config = dict(
    d_model=160,
    n_kv_head=5,
    norm='layernorm',
    tie_embeddings=True,
    init_std_qkv=0.0218,
    init_std_up=0.0218,
    optimizer='soap_variant',
    lr=0.00324,
    grad_clip=0.5,
    decay_fraction=1.0,
    decay_shape='linear',
    final_lr_fraction=0.0,
    batch_tokens=16384,
    z_loss=0.0001,
)
Each number is 128 + 24 x the weight over the matrix's rms, rounded and kept within 0 to 255. Layers, rows and columns count from 0.

# layer 3 MLP up, 640x160, rms 0.135, rows 450-492, columns 0-79
[[135 142 106 114 124 129  84 152 124 144 122 114 143  62 150 114 109 108 139 148 105 148 108 135 121 121 130 128 103 110 123 131 129 127 160 145 156 152 123 164 132 137 144 149  98 169 140 116 122  89  87 111 121 158 122 103 111 127  99 139 130 185 108 114 173 166 118 117 122 149 115 123 136 156 116 180 130  83 134 117]
 [145 149 112 108 106 165 125 144 111 178 128 111 135 107 149 121 108 112 128 129 117 150 147 138 117 124 122 124  92 148 147 137 153  92 113 149 112 162 133 136 110  89 103  98 109 106 150 134 134 147 142 148 108 133 122 106 124 156 137 121 121 136 124 127  91 141 129 137  83 124 136 139 166 105 117 131 118 139 136 132]
 [133 168 177 146 130 116 133 121 106 175 114 148 128 124 120 142 145 106  91 124  66 153 159 161 149 117 124 104 108 139 115 155  94 124 140 163 127  81 100 133 147 132 157 154 110 103 101 130  92 128 137 171 140  74 163 109 129 126 134 101  72 163 139 145 127 147 172 115 159 121 112 121 120 128 105 129 145 126 138 110]
 [133 132 106 113 127  93  88 126 133 185 164 143 112 146  92 116 123 113 159  96 151  73 128 124 147 105 115 112 150 100 148 129 121 118 166 108 118 172 171 120 159 116 116 143 138 108 161 125 130 103  93 122  75 117 164 132 133 138 143 147 161 134 140 117 116 147 159 131 140 131  90 129 156 124 135 140 121 102 128 127]
 [134 120 109 119 126 138 124  98 128 136  98 126 117 110 128 160 108  93 128 115 136 112 129 125 118 136 156 126 141 145  96 129  92 118 158 132 132 156 123 131 132 106  99 164 100 150 105 115 128 144 115 125 120 151 124  97 136 162 130 147 153 136  87 136  88  88 148 148 161 120 144 124 123 102 124 158 132 143 111 152]
 [107 152 116 170 132 118 146 139 133 143 118 101 118 112 134 134 168 148 140 108 120 100  98 133 164 119 138 134 117 105 137 129 157 170 100 143 154 121 109 122 164 156 122 109 101 125 142 126 119 131 138 141 126 152 130 125  92 120 135 146 126 118 180 151 106 141 119 127 135 145 167 110 105 143 134 130 121 127 101 122]
 [ 92 171 146 114 156 146 104 133 128 112 102 142 119 143 136 152 117 161 150 149 113 139 120 135 129  84 142 133 138 163  87 108 142 147 116 123 104 139 128  76 154 160 162 126 142 120 160 148 104  90 141 118 140 126 143 172  89 135 113 162 142 175 127 137 140 146 129 100 172 131 149 141 133  87 169 107 106 112 118 153]
 [122 154 121 122 134 107 133 100  92 136 116 144 125  99  78 167 144 116 117 108 129 107 148 118 115 119  87 134 147 128 160 186 124 139 138 127 162 144 135 105 140 139  82 162 163 139 149 128 144  93 142 118  90 108  92 131 139 156 158 167 128 155 105 133 149 104 156  74 126 152 146 102 164  84 150 113  73 164 127 159]
 [148 142 138 162 124 102 121 132 124 146 120 101 120 139 118 106 106  97 106 127 115 163 117 143 141 134 106  95 120  99 131 143 148 116 106 157 141 127 139 127 115 134  83 114 136 144 128 157 140 143 110 116 114 125 141 136 142 143 121 145 180 105 104 124 109 155 108 155 110 125 117 122 154  89 113 116 139 150 143 114]
 [116 129 146 170 129 142 161 103  94 116  95 135 107 123 154 184 138 148  98 116  86 144 116 154 148 124  98  94 145 142 130 164 153 148 126 105 101 124 108 144 141  83 123 143 144 162 107 138 143 109 131 103 122 168 114 167 141 110 100  93 110  92 112  75 140 146 117 128 142 143 147 127 130 113 105 106 125 163 110 141]
 [ 63  89 141 139 129 145 125 157 142  93 127 133 137 111 144 129 147 110 126 132 133 129 134 115 142 137 166 135 127 131 102 156  80 160 145 136 156 131 108 100 144  64 124 120  70 112 107 140 162  67 131 114 113 121 155 108 166 114 125 115 130 101 154  93 120 117 137 109 143  85 142  89 169  94 153 110 139 121 119 139]
 [164 132 129 124 133 132 105 117 132  78 117 109 111 158  89 124 139 182 108 145 113 127  96 119 162 163  88 107 103 105 120 129  95 112 110 121 121 138 129 119 135  88 156  86 116 115  97  73 100 117 182 133 155 129 141 123 122  92 158  95 157 134 158 106 153 136 113 126  80 108 126 155 189 115 130 149 104 161 110 124]
 [147 138 128 110 129 102 108  87 125 171 115  73 159 147  80 134 138 151  94 138 142  85 116 138 103 106 129 162 105 108 121 139 123 126 108 129 141 136  95 176 133 151 143 155 117 144  87 154 138 178 125 149 142 147 129 129 109 106 129 183 137 120 106 169 156 141  82 156 123 169 120 113 134  88 163 125 114  95 193 127]
 [129 155 102 104 123 161 124 149 153 107 164 128 107 157  93 114 137 112  96 123 181 143 155 147  85 112  76 135 104 106  91 118 122 109 102  76 116 129 148 111 119 112 117 115  86 106  98 123 163 142 161 185 129 128 116 132 128  82 135 138 126 126 118 139  96 157 160 142 129 155 130 118 141 142 155 155 160 118 152  91]
 [133 153 128 148 127 136 174  95 155 153  87 118 152 137 118  91 152 121  91 139 124  69 162 149 148 118  95 162 152 119 114 129 127 194  98 105 167 130 134 144 182 161 125 120 109 122 124  80 134 173  94 151 141  77 100 112 140 129 139 127  99 143 111 129 125  98 115  64 114 160 179 105 150 112 105 150 133 131 125 148]
 [141 157 142 118 103 137 135 137 145 123  94 135 123 150 111  89 100 154 150 163 115 104 152 142 124 102  86 150 145 129 101 115 107 163 129 133 121 118 153 135 137  91 151 107 134 116 149 124 158  88 103  91 141 133 109 136 115 127 107 138 127 127 120 166 139 112  92  97 148 121 135 139 128 131 126 145 131 146 141 125]
 [133 168 165 147 139 156 140 136 104  99 192 155 142 123 152 150  99 184 136 105 145 131 110 157 116 157 107 161 128 165 109  97  69 114 116 153 106 146 139 155 120 122 147 103 123 105 133 140  78 125 142 119 162 101 119 151 142 145 163 138 126 144 112 165 118 129 155 119 117 128 148 134  77 106 140 140 133  66 106 114]
 [120 125 100 116 108 117 141 131 103 144 118 150 149 136 140 131 107 108 113 138 146 161  96 136 140  75 154 134 129 137  81 132 141 160 147 146 129 148 134  99 131 110 127 145 139 109 155 157 101 110 105  98 103 138 105 104 159 144 137 144  97 124 116  97 146  65 158 143 135 105 128  92 112 111 179 164 116 171 156 116]
 [127  86 143 118 175 107 133 118 133  88 112 136 135 136 155 111 155 112 116 116  85 134 165 122 118  54  98  76 118 130 118 154 104 126 132 152 110 124  82 128 105 120 155 158 127 120 116 110 108 130 139 153 124  90 172  88 166 104 129  90 112 137  79 154 146 142 131 145 112 116 110 119 141 142  98 130 132 108 127 110]
 [137 158  86 112 120 120 201  95  93 101 102 119  82  95 127 125 151 123 119  90 103 113 143 153  97 140 132 161 146 118 138 166 148 112  81 114 142 165 115 152 145 165 165 148 126 114 129 106 145  95  90 112 146 135 157 142  53 116 107  99 121 110 110 156 122 159 106 104  73 134 144 127 152 127 118 130 118 113 152 190]
 [154 164  89  89 121  97 140 157  97 115 132 104  84 108 123 127 110 128 136 135 108 169 130 129 136 140 135 130 126 104 138 101 143 112 158 109 119 152 120 153  99 169 111 148 162 148 102 133  96  96  82  85 117 166 165 117 164 147 149 124 139 163 119 141 126 104 101 153 128 107 119  98 141 120 126 146 178 175 107  71]
 [112 108 133 124 131 125 135  97 129 140 118 128 104  98 113 127 157 107 134 148 107 146 133 111 151 131  78 142 136 133 104 121 143 166 163 171 175 130 108 120 162 123 134 134 139 143 109 146 114 124 169 143 118 142 154 129  91 104 148 131 136 135 162 165  88 142  75 108 137 142  69 113 125  86 171 112 110 142 113 150]
 [122 183 111 127 144 137 132 131 124  99 114 131 122 118 146 105 101 117 118 108 144 112  84 128  97 108  94 144 157 152 165 143 149 116 144 124 100 123 134 109  91 127 114 150 113 154 136 134 143 137 140 126 138 153 142 102 139 108 119 106 114 153 123 116 105  83 138 119 143 125 142 124  77 130 140 135 166  78 103  91]
 [ 95 111 133 126 172  99 141 111  78 120 103 107 112 113 127 174 119 153  73 142 168 115 113 113  58 118  99 121  99 103 138  98 167 112  83 155  78 151 127 154 147  79 146 107 145 163 140 101 146 112 117 136 123 108 106 119 113 154  95 101 101 151 164 132  98  84 116 154 133 129 125 212 178 112 133 101 138 180 149  69]
 [108 159  94 110 128 113 104 134 112 141  88 136 111 110 124 103 115 102 126 132 141  73 143 118 139 128 124 129 127 155 115 135 124 151  86 126 124 143 135 116 116 123  94 139 120 110 146 119 145 121 104 113 143 115 117  74 115 102 114 114 151 121 103 155 134 141 106 138 120 147 156 110 175 136 151 133 144 114 116 160]
 [143 128 129 126 140 133 164 101 153 132 156 150 121 117 115 129  95 175 127 113 133 105  81 125 128  97 104 119 161 114 154 156 121 165 114  73 106 114 115 153 127  75 136 118 142 137 134 122 190 142 101 122 110 101 138 104  83 136 149 155 139 101 129 120 151 171 113 168 148 151 153  95 146 172 134 151 190 130 119  96]
 [139 144 142 115  89 139 121 150 119  82 117  98 106 119 127 179 139 144 126 130 118 150 103 158 156 102 127 120 128 109 126 164 115 147 121 175 109 105 102  95 119 116  92 102 137 131 127 142 147 117 112 157 106 134 138 115 146  90 129 158 100 131 127 130 103 139 117 184 137 150 149 121 162  90 113 147 153 148 127 138]
 [128 150 120 132 134 109  80 137 164 137 124 120 188 151 147  99 141 138 133 123 133 125 146 156 117  87 140 110 125 118 144 138 147 108 129 131 103 142 184 143 127 121 131 140 159 148 132 156 158 148 121 145 114 134  82 159  92 153  86 137 114 142 113 133 129  95  84 137 109 122 175 127 161 130 160 148 100  93 141 108]
 [106 123 109 165  89 121 165 174 119 156 144 114 146 130 107 125 119 121 131  75 155  99 137 116 140 116 132 107 139 134 123 139 128 134 105 126 113 134 147 118 128 131 100 104 132 113 135 134 113 129 128 115  97 170 143 130  97 149 123 115 141 130 132 104 159 117 136 152 118 175 128 133 110 105 126 119  53 133 140 152]
 [ 98 154 144 163 142 125  75 198  87 176 159 125 143  62 132 148 156 115  52 131 142 106 125 104 160 149 166 142 102 122 101 129 111 113 104 148 132 174 104 135 147 137 133 106 146 126 132  67 153 107 122 129 144 112 135 103 117 133 104 121 140 143 154 131  72 142 119 180 117 108 136 100 132  93 164 138 114 145 113 164]
 [115 137 141  77 148 114 141  96 109 149 178 158 120  67 142 171 171 130 131 151 151 106 115 109 119 138 155 121  91 124 131 137 118 151 138 132  93 104 157 152 130  92 115 108 154 151 119 123 130 148 114  85 158 137 138 120 152 148 129 148 133 131 123 177 134 132 110 111 170 160 128 120  89 144 106 106 121 102 152 129]
 [121 116 118 137 124 145  91 138 128 140 173 126 147 151 144 131 117 130 149  59 116 144 113 108  86 149 118 119 146 149 119 100 166 163 111 107 123 177 132 141 146 119 132 126 128 105 116  74 125 157 149 126 128 136 104 125 144 144 160 110 144 117 116 118 117 110 114  89 124 138 116 137 129  75 120 153 138 148 133  91]
 [133 115 138  89 132 126 101 111 139 144 125 109 147 130  96  83 108 125  99 134  85 129 125 125 128  94 164 130 117 107 127  79 122 163 173 124 131 118 146 147 143 126 121 115 144 159 101 166 100 104 139 209 128 142 105 115 135 127 130 161 158 115 146 153  92 130 159 174 141 130 152  76 161 142  91 151  94 130 126  86]
 [103 190 107 146 114 106 107 128 113 148  70 151 150  64 141 119 153 165 136 177 144 145 159 101 139 124 110 167  77 162 131 135 110 114 127 144 115 135 212 174  92 108  90  83 141 157 139 147 118  84 101 117 165 133 138 121 139 115 115 154 115 115 107  79 179  99 134 147 157 174 126 149 150 154 155 174 125 151 137 158]
 [117 152 121 125 149  98 139 115 103 110 115 113  99 116 154 134  99  73 106 112 109 152  96 108 135 139 105 101 111 124 116 134 109 124 112 145 127  96  81 131 104 123 115 141 163  98 133 118  90 135  96 166 160 107 174 146 124 142 109 148 169  82 111 147  79 138 140  86 104  80 119 124 125 119 162 108 155 118 139 125]
 [125 119 122 169 110  87 128 119 165 111 158  69 111 123 113 135 165 140 100 102  93 148  87 107 146 136 131 101 108 137 160 162 131  91 131 156 118 136 168 142 114 128 120  96 133 167 139 158 198 121 110 163  98 154 118 125 153 168  99 156 119  97 143 104 137 104 115 100 152 169 139 105 112 151 146 137 124  85 149 139]
 [176 155 141  74  98 161 138  97 149 114 131 141 144 105 172 133 165 158 135 157 115 108 124 136 111 107 144 152 112 121 182 166 106 122 119 103  98 107 163 176 156 122 114 107 125 134 161 113  89 129 142 118  91 128 158 135 109  80 119 119 125 106 147 129 110 106 112 163 167 128 177 148 152 141 171 116 121 134 165 126]
 [116 128  85 148  99 149 122 137 126 137 142  97 133 128  99 169 126 144 112 132 176 117  83 117 107 144 140 133 138 117 107 128 134 100 137 104 137 104 131 152 137  78 177 144 135 135 123 101 147 134 114 159 121 144 166  94 119 132 104 129 135 153 164 132 119 124 138 135 106 166 121  96 167 114 146 159 110  90  96 126]
 [177 132  97 146 109 117 133 144  75 151 122 122 134 113 150 100  80 108  98 112 121  80 117 125  82 148 140 115 113 139 122 112 121 110 118 138 124 102 167 125 154 101 128 120 155 146  97 156 150 106 122 113 119 126 147 114 111  96 129 127 125 117 126 121  92 107 105 120 108 135 118 127 155  89 105 130 126 134 159 118]
 [119 166 149 145 142 121  66 147  76 110 132 103  96  92 135  77 112 129 107  76 136 163  73 103 134 133 113 149  89  79 128  93  99 107 119 121 159 136 112 182 126 139 149 122 145 150 130 119 119 106  86 147 122 114 133 171 108 144 156 155 103 135 120 118 137 117 146 152  98 139 142 134  96 126 118 166 156 164 145 121]
 [102 101 105 145 133 113 118 153 136 117 148 138 139 140  98 120 140 111 135 112 115 133 121 152 105 119  90 134 117 128 154 144 125 130 137 130 127 102 131 124 166 123 144 133 116  85 137 125 121 127 114 135 138 136 139 137 152 114 146 167 153 102 169 127 114 108 120 139 118 140 141 129 143 133  87 132  88 135 155 136]
 [150 151 103 188  98 141 147 127  72 147 154  96 115 115 100  83 121 106 123  78 164  90 161 138 153 126 122 148 105 156 134  87 108 146 141  94 135 143 153 123 116 144 163 128 144 141 150 140 121  68 131 125 157 106 113 124 100 124 156 129 160 104 101 116 163 152 112 156 113 131 142 136 117 126 113 130 150 128 128 130]
 [144 146  81 176 103 116 122 171 108 175 122 102 149  89  90 152 137  89 117 108 139 147 127 118  99  71 114 177 134 116 121 139  96 146 173 122 139 135 136 130 122 123 134 175 121 149 132 124 129 149 141 130 144  90  95 148 109 104 115 145 124 143 111 106 175 151 103 118 153 102  75 172 105 145 114 180 144 123  85 140]]
# layer 3 MLP down (transposed), 640x160, rms 0.112, rows 450-491, columns 0-79
[[129 107  93 145 107 136 133  95 127 131 151 141 188 142 113 143 127 142 120 149 144 182 152 121 133 132 150 139 111 126 139 128 155 121 131 171  80 102 148 119 136 146 125 100 120 162 159 150 139 131 115 107 156 134 156  77 111 143 137 159 122  95 141  97 130 165 126 117 145 132 113 154 119 128 112  91 135 142  87 139]
 [137 145 132 124  79 105 131 102 119 126 110 184 113 120 140 163 111  67 134 121 151 144 119 125 153 154 135 157 159 138 121 111 115  87 149 109 108 129 105 147  95 151 113 151 136 138 153 120 159 113 131 123 124 121 123 124 149 144 130 117 178 132 140 129 135  87 137 134 134 127  94 153 134 120 111 169  99 105 122 151]
 [ 62 107 185 111 149 170 121  76 131 142 123 126 134  93  95 139 118 107 107 157 106 164 146 114 165 148  70 126 131 144 143  95 150 147 129 156  98  90 131 125 116 132 129 117 115 103 100 130 100 153 101 139 114  91 110 177 129 156 129 137 107 128 152 106 136 129 159  84 153 161 125 103 127 175 113 148  82 122 130 114]
 [ 91 128 184 129 145  95 102 126 199 110 179 135 118  91 151 150 151 133 161 126 161 152 114 157 128 117 164 116  81 122 107  98  88 115 149  96 114 162 119 127 120  98 112 148 108 154 161 134 116 147 151  45 158 108 111 108 130 102 101 156 107 144 144  92 150 152 164 129 125 141 129 151 129 155 136 126 114 144 125  87]
 [149 106 124 151 137 129 157 131 111 111 162 155  95 124 101  90 113 172 141 104  98 130 161 107 140 131 115 127 139 141 133 136 141 123 162 119 154 121 101  91 129 127 133 133 117 110 142  79 125 152 122 136 194 126  72 188 138 106 172 105 132 135 160  89 155 140 135 102 110 121 146  99 117  74 122 126 118 147 126 166]
 [140 115 153 127 121 133  91 107 114 122 116 142 119 134  72  90 113 158 137 132 143 153 138 109 102 104 153 157 117 152 156 112 115 101 117 172 149 139 121 120 149 134 102 149 102 130 115 100 120 147  82 100 125 108 149 138 153 115 142 105 120  96 176 125 156 113 150 105  81 102 124 128 105 131 106 138 104 120  97 143]
 [ 68 101 179 122 120 128  78 172 149 108 128 125 153  90  95 137 129 132 121 166 140 180 113 146 101 100  94 112 114 170 126 105 129 110  74 124 154 102  91 137  86 161 118 184 156 162 141 104  96 126 105 141 156 155 127 105 180 124 160 142 133 121 136 114 115 164 133 135 147  99 135  85 164 131 109  96  80  92  66 123]
 [169 127 150 164  64 142 150  99 102 148  85 160 135 119 108 142 149 156 102 145 162 149 138 148 153 143 140 119 129 131 111 159 153 118  89 153 142 130 101 158 148 111 124 152 134 106 116 171 119 121  89 119 156 169 121 152  96 111 115 126 128 132 100 114 150 130 129 146 137 135 108 112 123 131 146 122 118 124  90 103]
 [115 158 147 110 176 128 128 116 146 127  80 144 125 133  77 144 156  95 171 101 126 129 136  99 129 147 134 138 137 126 115  99 114 127 148  98 131 140 155  93 128 141 132 127 144 146 131 110 130 133 159 103 115 120 120 178 129 135 123 143 114 136 133 100 136 153 154 132 128 146 114 122  96 130 152 146 110 124 159 152]
 [102 105 127 157 126 161 128 153 108 157 149 165 129 152 141 121 141 152 143  92 102 128 131  90 100 131 127 192 135 197 116  97 124 129 146 118 149 126 122 168 192 160 175 116 136 127 104 141 156 159 119 108  70 122 119 119 112 135  86 138 136  96 133 186 156 140 105 157 130 136 118 189  90 115 130 171 142 137 147 114]
 [118 102 122  91  71 159  95 138 125 151 148 124 108 136 102 114  93 140 128 131 110 141  90 137 141 113 144 180 132 104 173 176  98  80 125  98 126 134 111 136 122 120 130 166  78 139 102 157  95 188 138 147  97 130  91 169 110 125 128 142 163  91 165 163 124 120 105 134 141 109 132 151 165 159 167 136 133 114 121 116]
 [156 113  97 162 138 156 108 100 138 154 130 155 110  76 123 130 119 137 137 144 138 138 102 112 139 153 145 173 150 130 111 143 141 123 176 124 122 121 109 105 135 145 156 136 154 102 182 119 137  97 159 139  94 128  90 113  97 129 144 106  70 120 117 114 144 130 125 146 107 116 122 151 107 111 190  75 123 121 168 174]
 [118 107 143 126  85  78 144 141 151 116 141 165 139 183 107 127 112 124 172 141 159 120 110 121 147 117 154 119 110 128  81 119 144 108 118 101 130 165 124 116 150 136 114 112 140  92 138 141  38 135 114  91 144 122 143 188  83 134 158 140  78 148 133 134 146 100 131 157 101 142 133 130 182 126 111 103 101 136 151 158]
 [133 173  98 150 130 131 112 133 130 132 151 198 167 116 127 143  90 135 120 119 158 139 115 120 105 136  84 109  51 102  92  94 102 155 122  94 131 112 139 112 128 149 102 137 158  97  89 122 113 131 127 147  86 113 135 121 187 142 145  87  76 151 155 150  69 113 133 105 114 140 116 141 158 141 132 147 135 134 104 111]
 [154 116 153  69  83 125  52 128 106 137 134  94 136 130 139 109 184 142 140  94  88 105 176  97 139 128 109 135  51 139 123 132 114 111 124 128 132 135 108 138 148 107 104 123  82 175 141 131  76 111 140 146 135 115 114 116  94 107 132 118 103 136 134 186 161 145 153 120 173 151 136 129 142 125 123 129 119 146 136 144]
 [119 144 136  89 103 102 131 129 121 136 118 115 149  88 153 170 127 116  95 144 124 111 112 135 117 148 139 115 150  97 124 126 140 121 119 115 121 123 149  91 126 135  81 150 156 110 141 118 121 176 111 121 154 143 166 120 111  91 104 108 131 122  95 135 122 142 119 169 141 138 140 149 115 125 120 108 163 123 120 189]
 [102 182 146 124 123 169 123 168 182 122 153 163 138 143 125  92  83  94 112 142 113 151 142 128 104  62 148 130 124 164 125 152 137 129 144 135 198 157 131 141 108  78 133  96 106 154 101 113 129 157  70 169  81  83 118 144 132 121 109 106 147  77 176 128 113 100  97 133 108 154 122 107  97 121 164 157  78 100 120  83]
 [121 141 148 126  91 110 129 135  92  74 150 154 144 121 149 143 132 114 129 124 113  92 119 105 132 135 156 119 137 161 141 140 117 145  99 105 118 144 103 117 131 115 101  91 144 140 110 126  88  83 108 116 144  92 142 144 123 113 137 161 119 118 129 164 103 141 101 130 111 120 142 147 120  98 100 128 140 103 107 142]
 [146 121 164 110 158  65 112 146 184 136 126 131 135 143 133 110 153 100 171 190 138 132 152 138 132 168  98 121 154 112 141 141 113 117 132 167 104 104 114 116 111  96 133 133 118 142 112 102 140 119 131 131 114 145 154 125 121 121 148 112 125 133 151 122  84 132 167 111 140 146 141 116 136 163  98  85 106 179 134 133]
 [134 116 116 107 125 138 169 176 131 106  97 173  97 136 160 155 142 106 173 148  70 129 105 147 172 136 128 161  90 146 108 132 121 101 102  88 124 133  55 183 208  97  99 124 139 127  99  78 155 144 171  89 111 116 105 111 149 110 149 134 159 142  86 143 120 113 151 121 124 141 128  73 124 133 162 116 114 104 177 126]
 [167 134 129 122  92  90 111 154 151 139 156 111 122  79 107 143 125 112 141 113  83 139 129 146 151  83 144 142 135 128 129 158 136 124 148 122 111 159 101 137 125 139 158 157 136 114 158 131 139 121 149 163 150 165 119 106 124 150 151 132 142 102  92 151 102 127 132  99 151 116 120 102 120  73 110 139 168  88 149 129]
 [125 157 103 123 166 128 129 124 123 133 152 131 117 126 148 101 119 179 102 140 106 145 112 108 124 123 104 120 130 133 147 125 109 113 121 142 130 134 148 130 110 166 153 133 134 138 129 153  99 113 126 132 142 120 101 123 101 130 105 142 133 145 177 132 137  95 165 112  86  93 121 122 157 119 143 117 125 108  56 149]
 [113 135 129  88 150 118 112  93 139 144 126 158 121 111 133 126 150 125 114  71 123 110  96 102 129 143 112 129 128 137 135 142 140 135 137 108 165 119 136 113 145 124 140 101 147 130 165 133  81 117 138 152 103 146 155 143  88 118 111 131  86 113 181 114 111 142 120  97 107 161  90 145 131 133 109 126 104 133 166 111]
 [ 97 123 134  78 152 170 141 151  96 140 108 121 114 113 150 154 122 111 140 145 130 119 126 158 123 117 145  97 107  86 104 111 124 111 114 147 116 129 107 169 145 114 143  91 175 145  93 127 182  90 146 136 109 137 146 131 109 147 119 113 140 121 115 150 127  94 120 142 155 124  89 160 107 101 109 159 119 160 142  92]
 [129  97 133 110 130 125 124 101 129 105 146 130 139 106 119 157  96 138 164 131 138 142 130 110 140 113 185 136  97 142 128 124 129 170 141 141 103 155 165 126 129  89 124 122 172 102 153 119 131 118  97 119 128 119 138 163 104 132 115 102 114 141 142 112 118 120 127 122 103 130 108 128 132 120 121 102 159 195 143 103]
 [153 150 118 151 154 145 143 124 116 137 113 151  87 123  81 108 148 132 114 179 145 125 134 135 152 124 143 131 180  51 128  91 131 138 116 119  95  89 102 139 145  83 173 136 153  99 138 126  95 116 128 109 143 107  91 167 173  83 124 160 134 122 139 117 168  64  60 108 160 162 135 146 115  97 100 138  96 125 108 120]
 [145 128 137 129  77 129 116 103 160 111 102 131  89 163 101 101 165 123 136 175 126 121 124 133 162  96  88 151 138 171 162 140 109 113 128 130 127 133  78 174 125 160 133 171  91 154 107 104 147 113 127 123  96  93 142 132  96 118 132 119 157 157 109 124 147 101 122 108 132 107 120 133 110 132 110 121 132 142 122 132]
 [132 114 143 143 101 139 118 117 113 116 112 171  96 152 132  95 143 125 173 169 146 114 115  96 173 136 138 178  93 121  91 126 125 130 148 128 120 107 140 143 147 159 134 132 108 110 101 110 131 129 109 159 119 170 117 119 120 100 127 113 152  93 162 123 121 157 127 109 162 141 143 105  94  90 103 142 135 129 158  75]
 [119 119 141 120 142 121 131 113 144 109 133 139 120 136 154 109 122 123 122 116  89  98 102 137  99 135 133 145 120 149  99 127 104 132 149 130 110 123 114 141 124 151 123 110  79 118 157 142 140 121 151 121 147 124 139 123 119 129 127 144 143 141 134  95 139 183 110 130 148 143 117 117 149 118 128 135 112 130 130 137]
 [131 100  83 180 127 162  96 122  97 142 110 150 116 103 109 120 154 136 100 106 142  90 130 115 145 100 101 120  86 128 171 145  90  87 101 186  92 148 118 136  92  99 165 164 110 101 130 123  95 112 152 104 155 146 135  92 129 133 132 111 143 129 154 115 100 148 143 178 164 118 138 129 108 120 123  83 181 163 102 156]
 [126 135 138 151 126 113 130 104 153 121 118 115 148 137 128  96 118 116 121 144 141 123 127 153 127 152 141 121 166 111 116 121 124 130 115 131 122 138 133 130 111 126 131 143 165 141 112 127 111 148 151 142 103 149 124 107 101 107 130 132 102 130 143 118 110 114 119 136 103 141 113 126 132 133 168 131 116 140 135 126]
 [106 117 143 100 140 193 125 126 118 142 141 107 125 144 133 163 144 149 156  81 128 132 151  94 145 117 133  84 138 105 147 133 122 134 164 126 145  90 153 110 134  94 116 148 164  99 139 117 136 134 142 104 156 136 158 134 114 109 147 152 143 109 140 128 141 169 134 131  93 111 158 165 107 114 153 152 119 103  78 205]
 [156 150 172 150 132 130  99 169 174 134 144  94 136 108 157 108  92 179 175 111 132 143 171 116 121 159 143 144 137 143 166 144 115  63 124 100 164  71 138 114 149 130 126 114  63 106 187 111 126 110  89  49 156 158 103 160 129 117 140 124 139 132 134 120 138 122 113 144 150 130 163 151  77 153 157 116 114 120 135  83]
 [ 99 153 100 171  96 133 138  53 133 141  84 103  77 117  95 111 143 144 178 154 120  67 182 139  98 132  78  89 148 111 151 160  73 110 127 120 162 156  93 114 132 112 143 128 106 114  92 150 119 156 113 169 122 154 135 143 141 138 174 140  98  97 106 153 174 124 154 127 148 151 118 129 109 111 124  78 105 174 126 211]
 [133 126 138 154 152 154 124 114 132 110 164 107 168 102 104 148 104 125 120 160 155 151 153  87 142 136 133 163 131  83 118  68 118 152 110 110 119 168 171 113 116 104 135 152 106  74 115 167 139 165 166 140 144  74 127 121  98 137 137 118 111 149 167 100 119 134 102 145 171 161 123 165 114 117 122 128 156 141  76 184]
 [104 105 149 124 150 121  97 121  96 117 182 103 110 106 108 146  96 132 180 122 127 115 119 145 169 167 135 113 136  99 138 115 130 133 137 109 125 120 118 110 149 110 109 114 113  97 158 126 132 123 151 120 131 120 166 157 117  98 140  92 115 102 133 127 146 129 144 105 162 118 164 135 127 128 149 122  91  97  84 172]
 [128 118 128 100 111 132  98 134 138 135 169 109 118 189 158 107 128 140 155 109 111 134  90 110 142 116 130 100 138 117 176 133 159 136 155  85 119  99 128 167 128 131 145 126 126 190 161 122 143 117 142 120 104 126  98 102 153  78 136 116 128 127 112  73  92  89  99 130 103 159 140 116 138 126 166 134 112 107 125 135]
 [ 67 147 153 150 137 136  93 151 119 104 114 108 128 125 140  96 132  98 122 133 135 122 118 130 112 103 162 130 123 124 165 128 113 153 128 143 123 138 145 103  85 127 106 127 107 118 116 160 147 130 129 130 141 121 129 134 120 163 146 101 133 125  99 130 146 171 114 135 102 131 115 177  93 117 153 120 129 143 132 120]
 [111 139 163 129 155 125 114  97 111  95 129 108 146 133 155 111 100 147 157 121 157 140 142 139 144 101 102 122 146 140 112 137 114 134 137 123 130 119  98  97 158 105 167 120  96 147  97 107 115 112 148 111 132 129 111 153 134 107  87 106 122 145 147 132 133 124 126 134 175 118 142 124 122 150 123  80 105 148 123 182]
 [106 127 108 120 125 164 119 111 169 113 145  61 139 137 137 118 128 125 171 143 140 155 201 135 124 137 149 132 126 147 119 171 115 145 113  82 171 103 137 146 152 110 145 135 121 138 151 121 113 155  86 104 127 124  98  90 140 108 132  73 134 163  97 129 150 116 136 132 104 146 143 132 112 171 159 131 121 122 130 147]
 [138  95 130 139 148 131 150 115 167 171 127 117  96 128 114 140 101 163 125 134 118 134 152  99 172 119 133 126 134 152 156 132 110 142 115 130  97 138 127 104 109 131 146 169 140 110 120 133 110 121 115 158 111 162 103 118 103 129 135  99 139 133 122 173 160 113  91 152 123 157  96 132 126 145 145 130 113 145 135 120]
 [102 170 144 126 104 104 146 109 121 124 126  89 132 161 165 120  96 139 126 129 143 119 142 126 165  57 120 172 104 130 189 123 110 120 141 125  91 122  93 150 108 129 109 116 116 139 144 158 125 134 115 139 115 128 130 119 142 114 147 143 155 108 173 138 129 160 119 117 133 156 127 100  87 111 153  91 150 152 121 124]]